Part of a small language model's weights.
Size: width 384, 12 heads of 32, MLP 1536 GELU, vocabulary 2048.
Architecture: LayerNorm before each block, learned positions, biases, tied embeddings.
Training: 557M tokens, 4246 steps.
Each number is 50 + 12 x the weight over the matrix's rms, rounded and kept within 0 to 99. Layers, rows and columns count from 0.

# up: layer 7 MLP up, 1536x384, rms 0.216, rows 873-941, columns 240-287
# down: layer 7 MLP down (transposed), 1536x384, rms 0.17, rows 873-941, columns 240-287
up873:34 53 38 40 50 46 60 56 49 48 46 32 40 56 48 33 51 43 59 52 49 62 46 50 47 55 48 57 47 53 55 51 24 42 34 41 40 60 45 54 75 50 32 57 53 43 40 56
down873:51 44 53 43 66 59 48 55 67 54 35 58 45 51 54 32 46 44 46 50 40 41 33 53 40 61 51 30 51 49 59 52 56 59 54 56 51 40 50 50 41 43 53 51 52 54 54 49
up874:59 63 61 44 60 28 64 64 44 52 37 35 34 62 55 69 55 39 46 45 36 80 38 56 60 59 63 47 65 43 63 51 56 41 56 53 54 41 63 40 73 39 59 41 44 87 58 59
down874:49 49 37 60 40 45 43 55 47 58 42 23 35 49 55 45 53 49 32 17 60 44 49 33 42 51 44 69 59 47 46 54 38 44 61 37 50 47 32 55 49 53 45 66 86 65 37 58
up875:77 51 23 42 29 79 55 68 47 37 17 44 58 59 46 64 59 52 59 53 61 47 69 45 70 40 39 27 45 41 36 48 53 31 60 37 44 35 49 44 58 26 38 45 45 45 39 45
down875:30 71 63 52 47 52 52 69 68 56 41 37 27 56 56 49 54 78 57 41 54 50 35 67 49 58 70 46 50 68 47 60 42 59 54 65 36 58 43 48 28 48 47 34 41 63 39 53
up876:49 45 55 21 57 59 64 72 28 41 36 58 54 41 34 47 56 48 45 39 43 39 57 48 44 56 59 47 45 45 31 45 34 51 28 67 72 44 42 53 49 59 37 28 75 73 39 46
down876:54 55 46 34 27 43 50 42 45 55 59 54 51 33 54 53 56 60 65 53 43 57 59 54 43 33 49 41 29 48 40 51 69 63 47 57 49 55 61 64 50 39 45 18 64 53 15 48
up877:42 46 57 67 48 37 65 44 63 41 41 52 62 47 51 53 51 51 39 53 59 58 50 58 50 66 59 43 50 48 47 68 49 48 50 48 54 46 53 42 49 33 69 57 25 59 48 49
down877:54 45 45 67 46 51 39 33 57 58 48 57 45 46 43 48 59 57 48 52 62 57 54 42 45 43 61 53 56 54 42 41 53 54 48 53 52 36 61 47 56 52 45 46 50 68 38 43
up878:29 64 30 68 45 49 70 61 60 23 55 40 54 51 52 23 54 43 38 47 65 67 39 68 49 40 48 55 66 69 40 75 34 68 37 48 37 54 62 33 32 31 57 44 65 50 48 41
down878:79 24 39 30 36 47 53 57 52 41 41 70 43 20 64 48 79 61 44 69 46 48 66 43 50 47 50 70 57 50 48 35 79 56 50 36 35 55 46 41 59 54 56 66 69 62 29 46
up879:44 19 48 44 64 67 34 37 02 59 47 41 65 48 31 47 38 40 50 25 47 48 74 50 36 43 74 43 49 64 42 59 66 52 53 56 59 31 50 51 50 25 60 50 26 50 34 53
down879:38 73 30 62 46 61 34 36 40 62 56 41 19 38 54 40 56 51 28 36 67 45 61 28 43 42 54 59 34 43 21 34 83 39 60 61 40 54 46 35 67 69 40 45 46 52 72 52
up880:84 37 58 75 23 50 63 58 31 43 50 44 54 59 40 68 74 47 48 39 67 50 54 57 82 41 42 62 55 68 48 54 41 42 38 49 42 39 51 19 63 52 83 46 33 55 47 47
down880:59 33 46 60 46 54 57 61 79 26 61 48 69 49 54 46 66 63 48 50 64 51 56 30 42 38 31 49 45 39 42 61 56 37 45 74 78 74 53 32 43 65 57 32 50 48 49 66
up881:76 23 35 36 12 54 37 66 51 45 37 47 43 64 55 37 54 44 35 64 35 32 42 52 66 65 31 12 33 47 50 51 34 51 56 46 42 51 51 63 56 70 46 57 21 54 52 55
down881:54 51 52 45 59 52 45 51 42 34 53 57 34 64 87 34 44 40 50 57 66 28 47 53 49 61 25 64 51 44 69 50 66 34 63 63 55 82 72 63 49 53 56 39 63 15 60 56
up882:57 56 38 45 35 54 45 56 42 53 52 50 40 51 49 51 52 63 50 43 60 37 49 53 57 41 53 55 56 45 55 73 67 60 41 63 33 57 50 60 59 60 20 40 37 71 56 69
down882:63 30 58 59 45 57 42 40 47 51 54 42 36 56 47 39 44 40 49 47 32 46 47 43 40 53 50 54 56 58 42 63 45 52 50 63 51 46 62 54 54 67 47 46 66 47 62 42
up883:60 44 46 54 68 45 44 37 59 67 37 47 50 52 35 50 59 49 55 53 43 63 48 60 64 47 30 44 34 53 66 19 70 58 35 50 46 54 37 75 52 61 41 36 49 45 44 34
down883:37 44 57 61 55 51 64 48 35 43 58 42 53 51 61 46 44 58 30 51 48 77 45 40 41 46 51 53 30 48 53 57 44 48 53 56 57 44 53 52 24 50 51 62 51 55 62 34
up884:29 40 46 28 58 60 62 39 40 57 48 51 74 50 38 64 56 28 41 28 28 46 65 66 66 55 66 69 53 51 35 56 26 63 54 60 44 41 55 57 22 47 48 61 59 38 50 46
down884:36 50 53 67 50 61 49 37 25 70 36 53 23 54 33 57 60 35 53 31 41 36 53 44 34 49 49 51 56 51 64 28 43 35 57 66 54 72 57 50 63 39 25 53 64 68 56 71
up885:56 39 55 64 38 27 48 32 58 58 37 47 58 44 64 60 60 47 51 67 38 48 60 53 64 60 48 59 62 65 62 41 49 70 55 72 57 35 44 38 56 49 36 51 68 40 39 44
down885:58 57 39 54 50 36 51 50 27 61 50 52 67 42 56 35 21 47 48 55 42 38 50 67 53 25 26 43 68 46 55 65 61 39 34 45 42 59 46 46 22 41 43 37 69 42 23 62
up886:66 46 36 36 56 67 32 38 17 70 71 54 52 32 59 43 54 48 46 55 20 56 43 59 49 53 52 45 50 48 47 52 45 40 56 43 57 43 44 52 58 50 53 33 61 39 67 47
down886:54 52 70 14 44 53 47 35 57 63 54 77 55 60 48 78 44 57 45 56 53 64 43 50 31 28 44 38 51 32 45 46 57 41 43 35 45 51 39 51 68 46 71 61 24 56 40 48
up887:52 75 35 61 68 49 52 44 55 60 56 34 64 52 35 51 44 60 64 50 65 51 62 39 54 41 28 57 44 37 46 59 29 37 52 44 47 47 55 49 64 72 66 65 58 60 50 41
down887:42 76 47 44 43 34 48 44 49 33 51 39 45 44 63 58 46 59 40 47 47 47 40 49 27 60 45 49 61 61 55 44 59 77 59 49 60 53 61 49 62 38 39 46 62 63 54 60
up888:62 49 41 62 60 56 35 46 51 64 62 51 29 22 34 53 50 45 39 61 36 71 34 55 65 47 41 68 41 31 44 40 58 48 64 53 47 50 64 41 48 44 52 64 43 38 52 43
down888:43 60 60 35 47 58 54 64 39 64 36 29 53 61 32 59 70 44 48 43 47 47 45 46 37 46 39 56 72 42 53 54 42 42 78 34 55 40 59 52 44 37 38 46 50 71 61 57
up889:58 49 45 59 45 63 50 35 44 44 48 54 49 48 64 43 67 51 54 61 63 71 51 34 59 51 58 66 47 60 47 25 42 59 57 38 28 51 50 54 54 46 69 35 44 74 41 58
down889:49 69 39 48 60 52 47 49 55 53 51 48 49 52 53 36 43 52 56 44 45 55 56 57 54 68 55 31 41 62 53 41 44 54 35 54 63 58 51 56 59 64 48 55 54 47 37 38
up890:51 53 56 45 42 43 26 57 34 36 53 58 26 44 45 70 44 51 58 55 54 54 56 38 48 58 35 30 51 51 29 58 68 40 54 60 70 33 44 43 60 67 48 47 57 57 43 36
down890:64 25 61 58 25 54 61 65 34 37 64 56 59 54 51 68 56 55 35 56 46 46 23 42 73 75 33 42 43 51 60 56 42 40 55 50 58 46 47 55 41 56 70 51 54 71 65 54
up891:33 62 44 53 60 54 48 48 47 55 72 21 45 65 74 45 33 60 42 56 45 60 64 53 61 55 64 44 55 56 60 55 65 44 42 55 47 56 45 23 50 41 54 35 46 46 33 59
down891:40 44 57 52 58 40 36 49 64 30 55 51 42 59 34 67 72 38 40 40 36 44 54 56 58 56 76 42 43 41 25 67 49 38 37 27 52 20 33 56 54 53 24 67 39 20 41 45
up892:46 22 49 34 41 54 46 45 38 69 51 55 63 47 57 28 46 74 48 44 35 48 69 44 59 54 40 28 47 58 44 65 48 41 46 44 73 41 78 47 40 55 55 49 65 63 46 54
down892:58 41 63 55 40 38 14 47 48 65 42 28 57 59 46 66 33 67 43 45 31 34 59 49 50 51 61 38 41 43 51 41 46 64 54 44 67 45 57 49 42 49 33 40 33 28 55 63
up893:47 62 41 63 72 52 58 28 49 69 35 65 70 46 50 41 28 39 35 54 64 46 51 69 36 55 42 60 56 36 56 58 58 48 39 35 55 62 37 37 48 44 54 37 33 51 37 46
down893:50 53 39 22 50 37 52 43 57 88 48 48 39 53 50 48 60 50 58 33 38 23 48 87 34 54 32 58 55 66 39 35 59 49 45 58 51 55 55 72 68 58 61 32 45 19 59 44
up894:64 59 42 28 23 54 26 53 42 43 76 33 53 49 58 52 55 47 36 36 43 60 38 39 37 46 67 29 29 50 49 60 28 54 88 41 58 59 48 54 61 32 42 06 47 43 26 51
down894:58 71 67 50 46 49 31 46 28 65 60 37 79 46 21 57 79 47 19 29 46 59 51 39 38 31 56 64 56 30 50 44 52 55 66 33 59 77 38 52 57 26 43 29 49 50 59 43
up895:47 57 26 50 23 37 44 49 75 52 66 51 44 49 42 40 41 46 47 68 56 48 53 67 57 63 48 36 54 53 43 58 35 38 42 74 40 42 69 45 64 44 52 24 52 49 60 39
down895:57 71 62 64 43 66 45 66 59 54 47 64 38 53 66 39 29 52 37 69 59 61 50 48 34 66 56 36 55 81 46 71 49 56 48 51 44 50 76 70 52 62 63 62 36 76 55 50
up896:63 34 31 56 42 62 39 66 52 42 56 49 48 63 82 51 52 58 47 35 58 60 41 50 52 41 50 42 64 35 39 56 67 42 59 56 45 49 34 24 64 47 52 42 59 69 43 50
down896:42 43 53 61 50 42 50 35 59 38 35 45 58 48 39 34 39 48 40 42 39 62 65 53 45 49 51 54 28 46 33 54 64 52 61 32 51 49 49 73 61 59 56 71 54 43 37 64
up897:62 49 31 37 40 72 65 56 47 46 57 50 46 41 51 31 32 44 45 26 69 56 60 56 18 45 42 42 54 51 48 36 37 53 53 45 35 53 40 47 55 44 68 51 36 58 56 42
down897:53 49 62 42 46 53 52 38 59 56 45 39 56 39 60 33 56 56 53 58 55 49 49 50 42 69 51 41 42 28 39 44 48 35 67 54 62 43 62 62 44 62 55 43 52 47 56 53
up898:57 56 61 28 66 56 42 48 55 62 50 47 58 77 46 26 44 56 47 28 78 79 63 48 56 30 88 27 66 61 38 50 59 40 46 42 71 71 79 43 80 42 48 44 62 32 40 51
down898:66 55 62 16 50 60 18 46 31 26 49 51 99 20 61 29 59 43 31 47 40 25 34 61 30 55 44 27 49 71 34 88 50 24 65 49 79 26 25 52 48 47 65 33 58 40 28 68
up899:42 43 45 40 48 38 43 43 32 36 24 77 41 37 52 60 33 42 40 47 64 46 65 51 41 59 47 56 58 44 52 60 71 34 54 18 49 57 44 44 50 42 21 36 49 78 29 32
down899:48 54 16 65 58 70 33 66 35 29 51 39 50 38 52 33 40 45 54 55 51 58 53 48 79 62 27 66 47 57 56 67 39 63 29 47 71 51 68 76 53 50 38 54 52 54 72 32
up900:56 58 43 33 67 78 52 39 61 71 30 48 55 50 52 56 27 59 68 40 41 57 51 61 38 54 38 64 62 72 51 81 33 50 47 39 52 58 63 69 58 41 71 36 50 53 26 74
down900:52 52 45 30 44 52 51 55 24 77 34 55 62 56 38 46 42 48 73 49 51 40 62 44 46 46 40 50 80 50 56 57 41 53 35 47 50 47 64 29 42 41 67 50 31 52 57 63
up901:48 63 39 76 66 59 37 55 53 26 56 30 46 52 38 49 44 43 56 66 36 17 32 62 49 44 43 62 37 40 31 50 57 73 57 49 50 47 41 59 44 38 64 28 36 40 53 29
down901:56 48 38 39 39 48 66 51 43 49 59 55 50 50 37 32 68 42 55 48 39 55 38 33 42 40 51 54 65 60 55 44 58 33 48 59 13 62 70 61 46 54 60 48 25 54 39 53
up902:34 41 38 42 47 49 69 55 35 58 39 54 35 40 53 61 56 40 37 21 45 39 56 44 59 40 58 57 63 46 48 48 47 73 62 51 41 30 61 64 75 37 53 58 52 71 42 63
down902:34 51 71 51 40 62 41 36 31 54 42 50 44 45 54 56 49 28 42 40 51 50 57 51 37 46 35 53 55 56 45 65 37 42 52 52 54 32 60 75 44 62 58 63 52 59 52 47
up903:68 73 56 47 57 39 59 54 67 60 58 72 51 37 54 47 54 62 52 43 62 53 40 56 44 47 54 53 57 61 42 61 55 62 51 52 51 25 36 51 52 60 57 46 35 41 56 60
down903:29 42 39 41 59 43 60 24 60 37 36 46 67 58 73 41 51 54 70 48 60 64 86 46 50 58 46 32 64 39 45 64 57 59 34 46 57 58 54 47 42 43 54 27 51 54 48 69
up904:55 49 31 39 59 29 32 52 29 24 47 64 48 39 32 52 47 48 60 45 42 44 30 55 56 45 78 42 57 02 39 73 53 35 49 44 55 60 55 39 41 74 34 48 65 50 53 39
down904:40 59 56 41 39 41 58 61 43 37 32 37 41 63 63 55 62 48 48 43 26 33 67 86 44 39 45 61 35 42 50 62 36 46 43 78 28 33 50 50 48 58 66 34 39 60 63 45
up905:40 57 38 66 27 63 31 58 56 66 42 67 67 53 36 70 45 76 37 51 14 48 38 47 69 72 25 48 47 48 45 71 50 31 38 61 49 78 47 50 44 30 58 72 59 41 64 62
down905:36 51 35 44 66 24 52 57 57 55 51 59 46 52 56 59 45 57 71 47 34 51 39 68 70 60 70 69 45 56 66 56 43 59 52 50 45 55 41 52 38 28 60 54 60 32 76 44
up906:55 42 29 68 51 45 65 52 65 42 44 63 65 37 43 34 59 78 55 44 17 40 47 59 48 43 55 46 46 45 51 51 32 76 46 41 52 44 51 31 37 57 55 48 50 66 48 55
down906:17 60 75 44 67 50 39 62 41 40 43 47 39 55 46 50 56 56 53 36 50 33 48 62 27 55 40 38 51 50 49 33 53 62 56 51 36 53 65 64 39 56 43 24 65 46 46 49
up907:60 62 58 44 52 50 68 48 38 44 77 38 61 57 81 62 50 55 56 52 62 51 44 53 50 43 42 34 39 61 35 42 62 52 43 69 57 55 42 42 47 52 47 43 56 48 27 48
down907:53 48 49 47 57 33 42 49 53 59 53 49 44 43 59 40 62 52 38 37 39 45 35 47 43 53 38 49 60 47 45 60 61 56 45 52 56 62 32 33 54 53 51 53 52 53 30 45
up908:27 43 45 64 59 70 52 67 50 55 33 58 70 33 62 55 67 55 59 41 57 39 42 31 59 39 59 43 40 38 42 54 43 38 50 53 18 69 65 63 60 61 37 38 46 24 53 70
down908:54 40 54 36 50 35 60 55 56 42 40 47 49 50 64 44 43 61 57 53 59 49 56 65 78 50 49 59 47 39 57 55 69 54 56 41 49 43 22 49 64 36 68 35 52 56 51 42
up909:17 71 63 57 76 40 57 31 53 51 65 42 38 59 45 64 50 55 57 51 51 17 71 38 43 50 52 43 50 34 55 41 18 41 37 49 34 42 54 64 49 62 75 55 64 38 43 73
down909:60 69 61 46 51 38 45 46 46 64 53 52 44 73 52 53 30 42 42 83 47 33 43 48 49 50 76 71 75 37 52 75 60 36 43 76 35 48 55 53 62 42 51 16 81 40 60 42
up910:46 38 53 67 36 65 47 46 35 58 52 56 39 42 49 78 52 44 64 62 51 39 28 39 40 36 48 60 63 37 66 48 62 53 64 58 54 51 63 65 75 51 55 38 55 39 67 42
down910:67 54 49 44 62 55 57 50 86 46 38 63 67 60 71 75 52 39 50 35 68 52 67 56 28 36 48 37 47 67 39 28 67 44 52 40 29 52 51 48 49 70 68 50 43 48 70 46
up911:56 33 53 43 57 51 55 52 38 45 53 52 40 68 61 57 53 43 51 57 40 47 39 55 55 55 44 48 66 34 57 62 55 45 63 61 58 29 44 57 38 57 42 45 73 39 66 45
down911:48 61 45 43 57 62 47 49 46 39 55 46 44 49 42 32 56 38 36 55 60 46 57 58 51 43 54 49 40 53 51 40 74 52 56 38 44 56 54 47 69 54 40 53 51 59 69 55
up912:74 29 68 58 56 37 72 68 66 76 39 47 45 26 36 44 34 80 45 33 71 57 42 70 63 46 40 61 59 63 47 46 43 48 51 68 40 67 58 59 26 60 56 47 55 56 14 30
down912:44 55 52 62 38 54 78 48 53 74 40 39 55 17 23 74 53 61 54 68 56 35 58 40 58 49 36 30 55 43 30 48 60 35 66 39 60 50 48 23 57 73 39 48 48 40 50 35
up913:51 51 43 44 36 63 53 50 57 62 58 46 49 49 27 41 51 67 48 63 39 48 67 47 45 50 54 57 20 55 27 50 67 34 55 50 52 37 33 52 51 21 52 60 50 44 57 52
down913:59 64 60 43 39 39 72 49 50 58 35 61 47 71 48 37 61 63 36 36 46 44 60 43 71 47 32 60 52 55 30 32 60 53 50 51 49 46 75 75 43 40 45 57 45 47 49 51
up914:49 27 28 46 61 39 54 38 47 47 27 47 49 51 50 48 47 64 71 42 36 42 40 61 47 46 53 74 42 60 47 31 18 52 41 24 70 47 65 73 39 50 49 45 76 19 70 73
down914:61 63 55 53 68 47 66 56 40 48 47 27 34 52 38 52 36 68 33 36 48 43 28 56 54 73 38 74 36 41 50 76 52 54 30 26 62 64 56 33 35 37 43 60 61 49 40 35
up915:37 54 79 45 50 50 47 42 51 45 69 40 41 67 34 53 46 53 35 51 41 51 39 70 59 43 60 39 46 43 62 46 37 42 60 57 49 47 52 57 33 61 32 46 46 44 50 45
down915:68 53 45 47 41 56 45 49 53 42 54 53 42 57 41 53 53 52 48 66 45 56 56 40 55 62 47 60 45 57 49 33 45 47 57 63 45 61 63 48 50 68 51 52 64 44 40 52
up916:43 54 55 50 51 40 46 20 43 47 35 44 53 47 50 44 42 74 66 50 47 47 53 50 55 35 54 43 53 61 49 50 55 50 36 57 63 60 46 26 54 36 52 56 67 45 71 37
down916:57 32 41 41 21 41 49 30 37 44 46 56 46 49 49 42 62 48 59 44 40 39 32 60 41 60 60 74 51 49 51 48 56 65 31 45 55 42 30 54 48 37 42 58 71 19 44 42
up917:49 42 45 54 56 51 44 62 61 24 59 44 53 46 49 64 53 19 73 48 45 54 74 42 43 28 38 58 72 42 55 55 60 53 58 63 61 45 44 38 56 41 54 43 41 47 74 58
down917:31 34 57 44 32 43 32 15 38 63 33 65 59 30 44 53 46 52 48 63 45 28 43 54 63 68 39 76 56 44 37 45 39 60 47 59 52 49 41 34 48 38 34 47 43 43 65 22
up918:55 60 58 57 39 57 59 36 59 54 26 58 44 49 51 56 50 55 32 35 53 44 49 48 63 50 43 46 46 47 56 61 64 34 47 63 53 30 42 50 57 57 38 39 51 54 38 42
down918:39 57 27 60 75 75 41 45 37 29 34 29 34 30 69 43 44 53 51 45 38 49 47 61 64 59 47 65 42 33 58 40 52 60 69 48 34 39 52 39 41 43 64 35 74 49 68 35
up919:39 41 57 35 60 65 41 55 60 31 51 41 48 61 56 46 51 51 56 36 64 44 51 48 48 59 73 55 49 40 50 54 31 61 67 57 36 36 50 67 32 66 76 64 55 60 49 46
down919:58 47 54 48 63 12 62 54 52 35 68 45 54 68 51 58 48 70 53 52 47 25 60 21 42 46 26 44 43 58 75 33 47 52 32 68 61 46 61 44 46 37 48 53 38 59 33 62
up920:45 48 51 70 60 35 25 60 51 51 47 53 43 61 43 60 32 47 35 56 50 28 58 49 51 37 46 60 46 48 74 62 49 54 48 66 51 42 58 39 57 59 46 68 54 65 39 50
down920:51 72 53 76 68 52 32 55 59 42 49 63 52 63 72 31 37 60 72 71 52 56 48 58 33 24 41 43 45 49 61 67 58 66 79 42 37 63 41 44 46 46 58 49 58 48 60 65
up921:58 34 37 33 62 68 56 57 55 61 71 51 46 52 58 39 37 42 61 41 40 62 64 32 44 57 55 42 47 67 56 35 62 52 63 36 50 56 47 49 44 44 62 46 67 50 63 33
down921:62 70 62 34 58 46 66 59 51 44 57 51 53 54 48 47 39 62 34 46 64 40 40 39 66 80 51 39 35 55 56 62 58 48 57 55 53 61 55 52 51 39 60 49 41 31 40 80
up922:56 28 49 45 72 62 43 65 60 50 57 52 51 53 37 47 41 41 60 62 33 48 60 44 34 34 59 51 56 45 66 49 50 46 71 47 51 61 58 51 67 50 35 42 57 56 53 44
down922:65 44 65 44 60 47 63 35 46 29 38 68 70 46 35 30 57 65 46 40 51 36 52 44 54 59 45 48 34 33 45 61 54 42 48 35 46 37 70 65 63 46 43 62 51 59 50 45
up923:50 45 33 51 46 70 35 33 53 65 41 49 60 46 51 40 71 48 45 27 38 55 51 63 54 63 42 41 39 42 41 67 42 56 65 69 47 47 50 57 40 53 51 61 78 43 49 43
down923:67 47 55 29 57 53 48 47 54 59 55 37 54 41 43 57 70 70 63 46 71 62 44 62 57 60 39 58 46 43 51 37 47 45 58 36 53 54 44 68 39 72 54 45 58 31 45 46
up924:48 58 52 34 60 55 61 56 50 34 71 33 36 37 60 59 37 73 63 27 25 58 35 47 45 35 64 44 38 49 48 35 76 38 57 74 58 57 38 41 64 41 52 34 39 57 63 55
down924:66 56 57 38 56 50 45 39 53 45 54 67 36 55 40 55 45 46 48 68 47 54 27 55 64 62 56 29 62 63 57 58 49 36 50 50 29 64 36 44 62 55 60 47 47 40 48 42
up925:45 30 41 50 27 50 47 39 65 50 57 64 62 45 44 50 41 64 35 28 44 39 47 58 50 59 45 58 56 48 52 60 34 61 26 59 66 60 68 48 50 65 54 53 48 49 51 42
down925:60 51 42 59 43 67 58 60 37 33 60 52 43 50 40 74 48 61 39 39 57 44 54 32 74 49 40 38 53 57 36 51 54 48 38 32 30 50 65 57 47 41 53 39 46 69 57 38
up926:36 48 54 58 35 37 50 49 48 45 84 45 46 71 51 48 72 58 45 61 49 43 39 58 57 59 50 64 48 56 42 28 47 44 36 56 62 46 38 69 52 46 49 47 33 41 46 53
down926:41 60 72 52 45 59 57 50 69 47 52 56 64 43 58 53 48 45 48 42 46 46 54 28 58 39 95 63 46 60 36 34 56 51 57 54 41 62 38 46 49 37 53 34 57 67 17 58
up927:47 52 57 43 84 33 52 38 56 55 55 47 38 45 65 37 49 60 56 41 53 31 54 62 53 44 46 46 48 57 52 54 32 46 57 52 55 61 54 49 26 60 56 33 59 69 42 39
down927:60 37 67 53 53 42 52 51 47 47 54 49 44 57 45 59 55 43 52 54 68 58 51 49 43 64 54 47 80 87 45 56 32 65 38 57 51 51 46 67 67 48 45 75 60 49 67 50
up928:57 50 53 46 46 43 41 32 51 62 56 57 39 48 57 60 78 36 41 44 53 36 35 63 21 45 35 43 51 49 40 58 33 49 51 64 16 68 46 42 55 39 57 47 51 55 43 40
down928:38 49 47 54 52 31 53 64 43 56 50 53 65 40 62 23 40 51 53 27 61 39 57 16 62 43 41 41 43 55 54 39 38 62 53 44 60 77 54 29 52 47 33 51 62 60 44 50
up929:43 38 34 51 25 70 60 58 56 46 43 63 66 41 50 45 45 61 48 47 59 60 48 37 43 52 44 46 48 63 50 64 55 60 47 50 43 55 41 53 47 60 36 64 71 63 55 45
down929:57 35 49 42 45 40 26 57 38 54 47 58 27 49 41 39 57 48 71 50 48 63 51 57 38 63 52 51 61 59 45 38 34 49 76 62 52 40 60 59 53 63 46 64 50 57 40 49
up930:39 73 33 63 54 58 45 45 48 27 49 82 55 65 44 31 39 35 54 35 54 60 27 53 50 43 60 47 72 47 47 31 48 63 51 58 29 52 48 43 59 56 43 60 54 75 48 44
down930:58 68 61 50 80 26 71 56 51 53 50 66 34 46 36 44 47 53 60 37 58 51 32 55 34 68 50 46 41 43 40 31 50 68 46 56 61 52 53 19 51 50 69 53 52 35 32 57
up931:46 39 56 58 65 48 65 39 50 45 46 54 34 52 49 62 70 51 50 61 52 48 36 38 69 55 49 72 54 49 33 53 52 37 70 60 29 32 33 43 61 57 48 49 49 24 55 54
down931:57 64 46 39 68 51 26 49 39 61 55 49 63 56 65 64 58 64 32 67 24 42 51 61 59 50 45 31 52 52 59 53 40 40 33 36 46 64 39 39 27 56 39 40 58 32 34 59
up932:58 42 55 41 41 57 64 47 45 61 45 68 46 67 46 54 58 48 65 57 38 48 58 46 66 61 44 61 43 72 40 59 37 41 48 55 45 46 47 62 32 34 48 51 78 43 39 55
down932:52 39 59 53 53 33 47 42 43 62 57 52 52 48 49 44 38 63 49 63 60 67 40 38 42 50 62 25 54 43 44 66 63 54 61 31 48 78 32 53 59 35 50 43 48 45 63 62
up933:56 38 52 30 70 34 39 55 56 50 72 53 57 57 49 74 52 44 46 43 54 64 44 49 53 70 43 53 67 62 60 50 60 48 56 58 53 64 42 35 53 38 49 46 39 34 40 57
down933:48 38 66 52 50 58 40 36 47 37 53 51 46 35 54 62 50 57 44 56 47 42 43 36 44 47 42 52 55 34 47 51 32 54 64 50 36 60 59 51 41 41 38 55 51 33 66 41
up934:47 65 56 49 57 53 46 49 62 41 58 40 23 57 53 58 41 50 58 37 51 28 44 65 53 31 51 41 43 65 49 45 42 36 44 50 24 43 35 29 50 64 41 71 37 34 49 47
down934:37 36 66 55 51 48 47 62 55 73 81 53 50 55 60 34 33 34 48 47 48 47 54 58 49 45 59 48 38 51 46 47 49 57 46 41 39 42 24 41 49 56 64 45 57 60 49 66
up935:47 72 62 61 51 36 49 43 37 56 40 56 47 45 51 55 72 46 54 62 47 54 33 71 64 44 59 57 55 53 71 65 45 45 43 64 47 59 35 43 51 56 48 60 59 53 66 38
down935:51 68 27 69 52 44 30 51 45 39 57 55 45 44 37 62 57 40 34 69 49 41 63 43 66 68 24 48 54 53 41 33 34 67 70 58 33 53 70 45 40 59 49 38 46 54 57 57
up936:42 53 51 38 68 70 51 56 54 28 50 53 68 38 71 47 53 44 59 69 50 22 71 58 41 58 53 56 74 55 65 39 53 30 21 56 46 87 65 53 42 51 49 42 54 50 41 44
down936:54 57 60 57 57 29 66 55 35 74 48 38 34 59 45 41 46 53 49 36 42 45 63 61 67 73 34 51 51 49 37 66 68 50 38 54 46 55 70 48 42 51 34 42 71 23 42 43
up937:46 52 74 69 51 56 44 45 40 42 46 49 32 42 51 41 51 56 20 51 65 47 47 61 45 54 23 67 44 43 49 52 40 62 47 47 47 61 42 34 58 51 67 66 57 44 49 50
down937:55 41 47 53 40 31 63 33 51 42 58 61 46 58 51 64 56 68 66 34 48 46 45 72 44 50 61 75 65 47 50 49 65 46 78 53 37 44 50 64 43 27 49 71 55 60 69 54
up938:50 68 57 52 32 56 44 48 46 53 46 39 47 34 47 35 54 46 41 31 47 75 57 71 44 37 51 72 75 46 88 40 41 67 33 41 38 51 40 51 42 44 51 35 65 57 33 40
down938:23 53 39 62 78 32 55 42 59 68 46 49 57 47 21 63 40 36 54 59 41 59 30 48 75 61 55 44 38 73 67 60 51 50 43 62 38 51 60 58 62 63 61 70 41 60 21 48
up939:49 64 64 59 55 60 19 52 46 32 59 67 34 62 56 37 45 70 71 54 56 75 29 67 73 60 60 71 33 62 56 42 61 61 53 52 58 68 38 35 42 23 40 33 48 27 55 56
down939:45 53 51 65 39 51 52 50 50 50 81 44 52 64 56 40 35 34 35 56 46 30 34 42 60 48 55 43 51 30 36 73 55 54 56 34 33 28 43 50 56 40 55 58 34 24 59 65
up940:47 32 25 36 37 39 48 40 25 63 42 36 49 60 57 68 41 58 46 46 61 47 38 48 74 39 35 67 55 22 65 49 58 29 41 56 39 64 47 47 43 51 54 53 36 47 59 45
down940:23 25 55 55 86 44 54 42 47 48 44 19 54 21 60 42 41 32 49 61 46 49 46 37 86 50 42 55 43 46 34 52 37 65 38 40 57 39 51 48 52 46 55 59 38 49 70 41
up941:62 30 52 64 43 64 45 49 70 52 47 37 46 40 45 42 40 59 55 54 54 47 48 52 46 32 53 61 43 49 56 43 52 47 39 35 52 35 41 44 43 42 79 44 59 68 52 44
down941:35 35 64 29 26 47 32 41 42 28 42 47 58 52 50 52 70 39 42 48 42 43 43 51 46 30 56 55 61 45 54 18 51 58 56 71 44 61 49 49 40 54 38 71 46 56 58 31